Weights of a small transformer language model.
Size: 6 heads of 32, MLP 768 tanh GELU, vocabulary 4096, 4.99M parameters.
Architecture: LayerNorm before each block, learned positions, biases, tied embeddings.
Training: a variant of Adam for these matrices, 148M tokens, 9021 steps.
Each number is 200 + 20 x the weight over its row's rms, rounded and kept within 0 to 999. Layers, rows and columns count from 0. The size before them is the row's rms in percent of the matrix's.

# layer 5 attention query, 192x192, rms 0.11, rows 0-25, columns 128-191
122,234,200,204,212,244,184,225,194,210,181,238,178,205,211,185,218,216,196,218,142,246,205,197,229,189,216,224,178,210,216,200,196,204,175,202,185,209,166,212,233,209,201,184,248,218,232,219,223,173,168,190,179,183,201,209,186,204,164,211,155,162,195,228,168
104,215,218,188,214,205,173,182,204,189,209,171,215,224,207,208,249,201,183,196,183,205,210,225,216,179,162,222,194,229,169,175,177,217,188,234,163,207,199,212,207,188,217,207,189,187,182,209,177,216,210,220,210,189,171,190,159,170,183,187,205,206,240,217,216
110,231,218,205,188,184,166,205,211,219,196,203,210,160,188,167,186,240,183,201,217,222,195,223,195,217,224,210,188,145,163,188,240,200,205,234,192,189,198,220,189,229,196,218,181,190,255,197,192,209,195,221,200,189,152,186,189,177,222,193,188,194,216,166,214
127,203,237,202,245,189,211,195,193,240,218,191,169,191,220,192,188,198,204,197,209,220,186,215,180,208,199,214,190,230,197,179,176,177,168,241,224,178,216,173,187,226,191,223,192,245,226,233,207,206,215,172,209,211,202,179,184,178,192,226,177,179,225,170,192
117,198,207,183,242,200,201,183,192,205,196,191,209,215,197,219,225,203,180,185,252,175,181,202,204,185,200,193,194,186,209,242,218,179,223,166,190,153,195,194,227,198,199,210,189,174,205,185,188,222,204,165,214,188,178,183,189,231,180,168,216,174,213,194,201
116,217,207,194,226,199,215,183,171,199,199,174,212,204,176,173,201,204,193,168,214,215,180,195,191,219,231,208,206,200,192,210,172,184,234,167,186,237,212,199,221,195,229,213,203,195,229,214,214,170,207,178,161,210,211,241,196,217,174,192,172,203,156,201,180
127,178,196,209,191,193,175,190,213,220,199,215,228,181,186,204,182,188,194,194,202,167,214,202,219,157,193,213,156,177,194,189,186,181,194,217,185,186,200,191,177,235,204,193,224,198,214,184,186,194,189,208,197,185,187,203,187,210,218,220,224,206,162,178,203
113,164,189,184,193,214,186,184,210,192,200,214,193,191,208,217,201,216,203,164,181,186,201,202,224,210,193,216,206,188,219,191,165,221,209,168,171,201,194,202,200,168,189,175,198,201,205,215,192,194,187,213,205,189,197,206,199,219,176,186,227,186,203,225,224
109,177,197,192,200,223,198,229,163,224,196,213,178,206,161,186,180,144,207,162,227,248,212,198,222,176,179,210,205,159,164,202,174,181,206,192,210,182,212,194,192,194,178,223,196,214,230,167,187,204,188,189,209,190,212,197,183,260,194,204,221,183,226,186,168
121,184,217,197,189,209,194,209,217,220,186,193,210,201,198,171,193,199,219,190,219,174,210,188,199,186,163,178,210,194,237,175,173,192,220,213,216,216,210,211,182,219,225,201,205,208,259,227,204,202,192,197,179,218,208,215,158,223,198,162,189,187,163,216,201
095,206,184,189,181,202,193,202,172,215,197,189,214,161,215,213,205,260,209,214,164,204,178,162,154,243,207,215,216,183,188,228,254,203,187,197,157,220,203,185,228,229,193,177,203,184,189,206,196,177,197,214,190,200,224,206,189,179,212,236,181,191,187,232,210
096,188,177,211,184,206,174,213,227,227,186,205,228,207,224,253,235,195,213,202,215,168,198,200,194,191,176,209,186,208,223,179,219,223,184,208,169,188,198,212,182,181,187,182,210,179,189,197,210,178,197,202,215,190,201,167,190,177,210,206,192,210,165,161,204
110,165,192,205,205,205,198,188,181,224,205,221,171,194,223,189,181,182,205,209,212,192,226,223,207,183,187,219,181,213,220,173,165,174,214,229,221,179,218,225,187,173,149,206,194,216,210,208,177,175,178,189,209,216,205,199,195,201,198,199,185,206,190,164,181
134,199,186,186,225,225,200,155,193,189,183,201,173,188,193,189,211,207,199,183,200,241,224,195,202,209,191,178,196,190,215,215,166,207,214,157,203,176,193,190,198,214,215,196,207,181,212,190,156,184,188,216,205,188,200,227,234,153,201,191,200,198,190,217,177
104,199,214,177,185,185,178,177,186,172,203,183,212,223,194,179,219,199,192,202,221,195,188,193,199,167,196,187,221,228,163,222,173,228,218,189,156,236,210,257,204,163,197,184,196,178,172,190,222,176,216,157,167,219,197,227,213,225,211,149,189,242,193,208,212
104,184,206,199,203,186,189,186,220,192,210,208,219,194,174,205,200,179,201,174,226,178,191,230,213,220,197,209,178,198,213,229,165,179,203,194,188,172,218,234,196,186,169,228,192,167,201,183,201,187,198,206,171,198,197,180,203,207,182,168,201,191,176,216,237
105,209,190,226,203,214,202,220,210,212,182,229,181,205,221,195,181,198,225,184,197,190,188,156,190,253,230,226,201,207,269,198,195,171,196,188,209,228,188,200,219,187,204,226,201,193,196,196,203,223,190,209,144,179,198,228,180,201,207,199,191,210,154,230,165
102,204,203,205,208,181,200,199,219,197,205,185,197,202,205,206,201,182,222,215,157,174,182,160,219,220,230,178,195,211,247,177,201,201,207,204,178,180,201,199,206,183,202,204,187,190,179,213,199,215,201,222,224,203,183,179,197,211,175,224,182,195,161,213,197
105,199,176,249,201,205,218,196,168,180,197,196,189,222,224,182,220,172,185,205,183,175,183,200,181,239,220,220,215,170,189,192,166,232,175,167,208,221,199,200,218,182,178,218,214,228,200,216,228,212,202,188,192,229,204,216,227,183,164,206,189,212,183,191,197
110,203,177,195,203,206,195,179,220,217,200,194,190,228,203,212,212,197,238,224,198,176,226,197,199,137,208,172,188,228,243,183,154,234,168,225,178,225,231,206,193,211,213,185,215,192,211,228,207,233,196,188,207,196,244,204,217,191,177,199,188,216,206,183,178
111,195,217,190,196,194,198,221,190,178,200,225,223,219,182,202,213,212,179,220,159,169,217,181,219,210,249,210,180,204,178,180,213,231,159,226,187,199,206,198,176,206,212,197,209,185,182,258,224,178,204,201,214,174,208,203,241,174,206,227,212,206,206,180,178
112,191,167,207,185,181,186,201,247,163,214,187,197,194,213,199,237,224,177,192,212,197,196,216,193,187,208,226,177,200,225,214,221,221,229,173,205,188,217,209,168,177,211,211,188,169,164,224,179,200,197,178,201,225,184,217,208,203,195,178,245,221,174,196,216
124,188,204,225,221,192,208,187,215,238,210,189,207,198,196,188,166,192,234,184,230,225,186,192,191,236,162,179,203,186,208,206,216,190,188,217,236,190,201,211,202,222,179,228,195,219,236,190,203,232,203,207,211,198,198,181,188,209,218,189,164,185,200,198,215
131,188,229,210,197,198,177,175,167,219,205,229,205,204,212,207,186,234,162,216,214,199,177,194,175,223,211,233,192,199,179,208,215,166,200,210,184,202,181,229,195,184,188,212,218,185,182,209,216,192,201,235,225,221,205,197,165,216,161,209,194,186,227,185,198
115,197,226,187,208,215,195,214,203,206,197,200,175,182,219,207,196,238,201,201,235,188,185,192,196,234,199,187,192,212,185,220,216,179,178,199,221,182,176,156,202,220,190,216,204,218,213,178,205,214,200,199,240,195,195,193,181,195,182,216,209,200,221,200,260
102,197,212,157,231,190,195,210,187,219,199,164,172,190,209,187,183,195,191,193,239,215,213,179,186,192,209,182,225,209,243,140,164,213,223,195,200,208,209,221,158,210,213,149,175,209,208,225,206,170,198,200,214,190,199,200,218,220,215,159,167,186,213,203,214
# layer 5 attention key, 192x192, rms 0.0975, rows 0-24, columns 128-191
095,205,170,173,195,254,202,215,189,208,181,225,209,198,205,219,196,185,208,211,180,189,316,194,221,197,203,202,190,198,200,181,199,201,219,198,181,205,206,178,198,200,199,182,222,184,215,191,191,183,177,183,218,165,214,212,191,195,182,217,205,186,180,202,179
102,195,224,189,181,174,205,215,203,206,246,174,205,232,189,217,214,227,196,184,223,165,174,200,210,175,183,202,181,218,237,206,210,205,182,206,222,211,257,210,215,199,167,206,175,173,194,179,198,203,235,153,227,200,222,160,184,192,196,177,184,198,202,201,176
116,184,209,195,169,200,177,251,182,229,202,247,210,154,202,195,159,223,164,180,182,194,186,186,187,180,194,200,180,190,182,190,198,193,200,224,200,197,149,175,199,211,183,173,208,194,207,204,150,198,181,208,191,209,158,171,182,174,203,232,246,201,211,159,204
105,237,199,223,225,200,215,200,217,230,181,179,212,205,193,191,172,176,192,217,226,219,143,194,142,226,218,196,186,189,202,181,221,194,170,210,228,186,157,169,177,215,210,226,229,211,204,199,219,239,197,206,203,193,168,203,197,215,180,219,193,156,208,175,194
114,199,233,186,258,220,192,211,221,190,169,226,190,201,220,186,161,153,184,195,233,200,169,205,200,205,206,198,185,199,173,184,198,205,213,184,189,199,142,195,205,188,213,192,242,203,191,197,208,206,180,178,203,186,214,230,209,202,207,160,204,203,223,179,231
105,222,194,211,238,213,208,183,197,194,161,213,212,202,219,164,188,176,181,211,209,213,167,180,198,192,225,185,202,192,202,194,182,219,213,187,189,184,150,200,177,199,209,183,258,183,200,204,222,196,162,201,178,184,179,241,208,225,203,192,201,164,200,203,228
117,202,193,202,194,176,151,198,220,210,228,208,210,182,197,207,198,190,204,200,194,177,254,212,216,181,191,196,166,182,198,219,191,195,199,215,162,203,265,211,179,201,160,206,194,204,188,190,179,214,189,193,178,193,171,199,185,194,218,217,217,205,168,180,210
107,226,201,188,182,176,187,232,201,151,247,196,193,205,203,179,216,179,191,211,188,185,256,185,252,197,201,183,221,186,201,176,206,216,225,175,196,187,261,200,192,196,203,181,191,173,194,207,192,195,219,206,209,206,190,186,210,186,202,151,180,204,191,202,209
105,147,194,187,222,169,202,184,196,213,260,188,194,171,200,188,199,214,214,180,230,193,228,191,215,177,168,189,188,207,193,190,198,172,200,218,199,191,268,209,189,194,188,184,148,194,203,198,161,190,252,188,197,244,201,191,205,223,182,180,202,192,214,231,211
119,225,196,229,205,197,168,218,212,209,223,161,215,177,193,169,189,187,211,156,208,206,226,162,192,204,163,172,235,195,239,186,182,216,162,216,176,196,229,201,180,189,195,167,182,224,222,186,193,218,198,222,174,207,177,195,185,227,210,180,192,183,193,235,236
100,231,174,234,173,206,220,221,213,201,187,229,197,200,203,181,163,193,175,230,187,207,182,176,174,219,230,200,219,204,193,193,184,234,207,203,185,201,162,201,230,222,216,194,247,184,221,207,224,206,200,211,189,209,182,228,210,154,206,231,184,203,192,202,206
099,232,198,179,206,208,166,218,240,198,211,214,188,245,207,229,190,185,210,205,196,178,207,205,208,174,194,184,180,233,213,188,198,235,178,221,161,214,216,176,202,202,198,186,192,203,172,227,150,232,185,203,223,206,205,196,191,189,215,198,232,217,202,156,195
103,175,191,193,193,160,188,188,186,219,265,156,194,204,183,222,212,216,224,179,208,206,217,205,203,180,176,188,184,197,199,205,196,210,182,208,209,211,279,223,185,199,165,212,158,232,199,198,201,201,268,200,189,227,204,170,209,233,175,198,205,213,195,194,177
104,187,194,194,203,184,201,209,189,196,265,194,192,214,180,191,212,191,224,195,176,201,246,189,238,192,189,209,175,173,207,210,187,201,204,189,221,196,271,206,205,207,184,206,161,203,204,191,197,190,237,198,194,210,211,182,212,205,187,211,187,218,200,206,171
112,195,211,200,239,215,189,192,182,167,151,203,216,211,231,200,217,195,175,198,206,197,168,204,212,183,217,174,213,173,223,198,165,205,209,184,202,219,159,227,203,187,183,186,202,188,186,196,189,185,151,195,185,199,224,194,215,221,209,163,201,215,170,194,200
110,205,190,201,209,160,176,175,207,202,221,215,201,213,194,172,200,204,171,169,229,179,161,192,243,201,201,176,171,141,171,212,175,196,260,210,194,194,195,217,203,161,189,214,206,198,200,184,189,208,187,201,208,216,181,232,197,229,183,157,229,234,173,193,226
101,213,185,215,189,267,182,209,208,194,134,233,206,176,204,196,194,197,197,205,192,201,254,191,197,222,199,176,212,177,207,228,204,208,200,187,191,185,136,193,206,195,200,185,260,224,220,202,200,182,118,205,211,188,212,210,206,204,186,222,201,178,188,224,226
098,247,197,225,206,206,196,197,234,211,169,195,225,213,221,200,208,188,198,209,204,182,157,200,168,223,197,196,217,203,192,190,210,200,179,200,195,203,156,170,194,214,239,184,256,201,211,206,222,218,163,208,215,187,189,228,189,166,208,189,202,182,202,191,249
101,221,207,193,212,238,219,192,213,219,140,205,217,205,215,222,194,204,212,235,187,218,188,196,186,215,223,189,222,213,212,207,214,206,192,188,223,198,128,204,207,201,227,203,242,199,187,202,229,195,149,214,212,164,204,213,221,208,223,208,185,188,195,188,185
104,177,195,187,221,150,192,192,196,194,264,179,204,227,193,211,224,201,232,182,200,197,200,210,192,186,174,201,210,236,218,185,204,203,191,217,202,220,273,205,198,181,186,191,148,211,188,197,189,178,268,194,192,226,219,167,192,228,193,201,187,228,191,200,172
109,206,188,173,184,141,231,205,197,182,249,189,181,232,199,201,218,214,200,200,184,205,198,235,202,177,216,225,203,209,228,198,217,203,212,210,220,216,247,187,215,197,206,202,163,176,210,205,202,173,247,203,199,191,200,192,180,188,206,203,207,225,199,184,169
108,205,197,174,192,122,190,203,181,193,253,185,205,219,207,204,189,191,209,189,207,189,152,199,213,164,195,187,207,202,184,184,189,222,202,209,178,200,250,191,211,210,213,174,175,186,187,195,187,208,275,197,193,208,215,179,218,182,199,188,193,254,212,185,184
115,215,207,227,218,225,186,195,224,241,153,202,191,174,197,194,186,182,204,206,209,196,172,181,167,231,192,180,185,190,192,203,202,178,195,192,205,195,141,188,194,210,212,191,226,237,213,205,195,241,158,215,199,237,192,224,203,202,194,211,197,168,181,221,211
111,228,194,201,198,254,198,201,200,205,129,238,201,196,208,202,185,207,177,201,207,194,203,219,202,213,206,204,183,180,177,199,227,209,203,210,195,188,111,197,211,193,185,199,253,210,199,201,208,196,132,187,211,171,191,208,193,202,200,177,210,168,203,194,222
106,215,204,206,182,258,192,210,200,210,136,226,204,190,205,222,175,184,193,208,205,212,219,210,177,223,178,221,220,183,193,198,228,186,185,205,199,181,112,201,224,200,201,208,240,207,189,204,203,205,126,204,212,183,183,196,191,182,204,202,198,176,222,205,205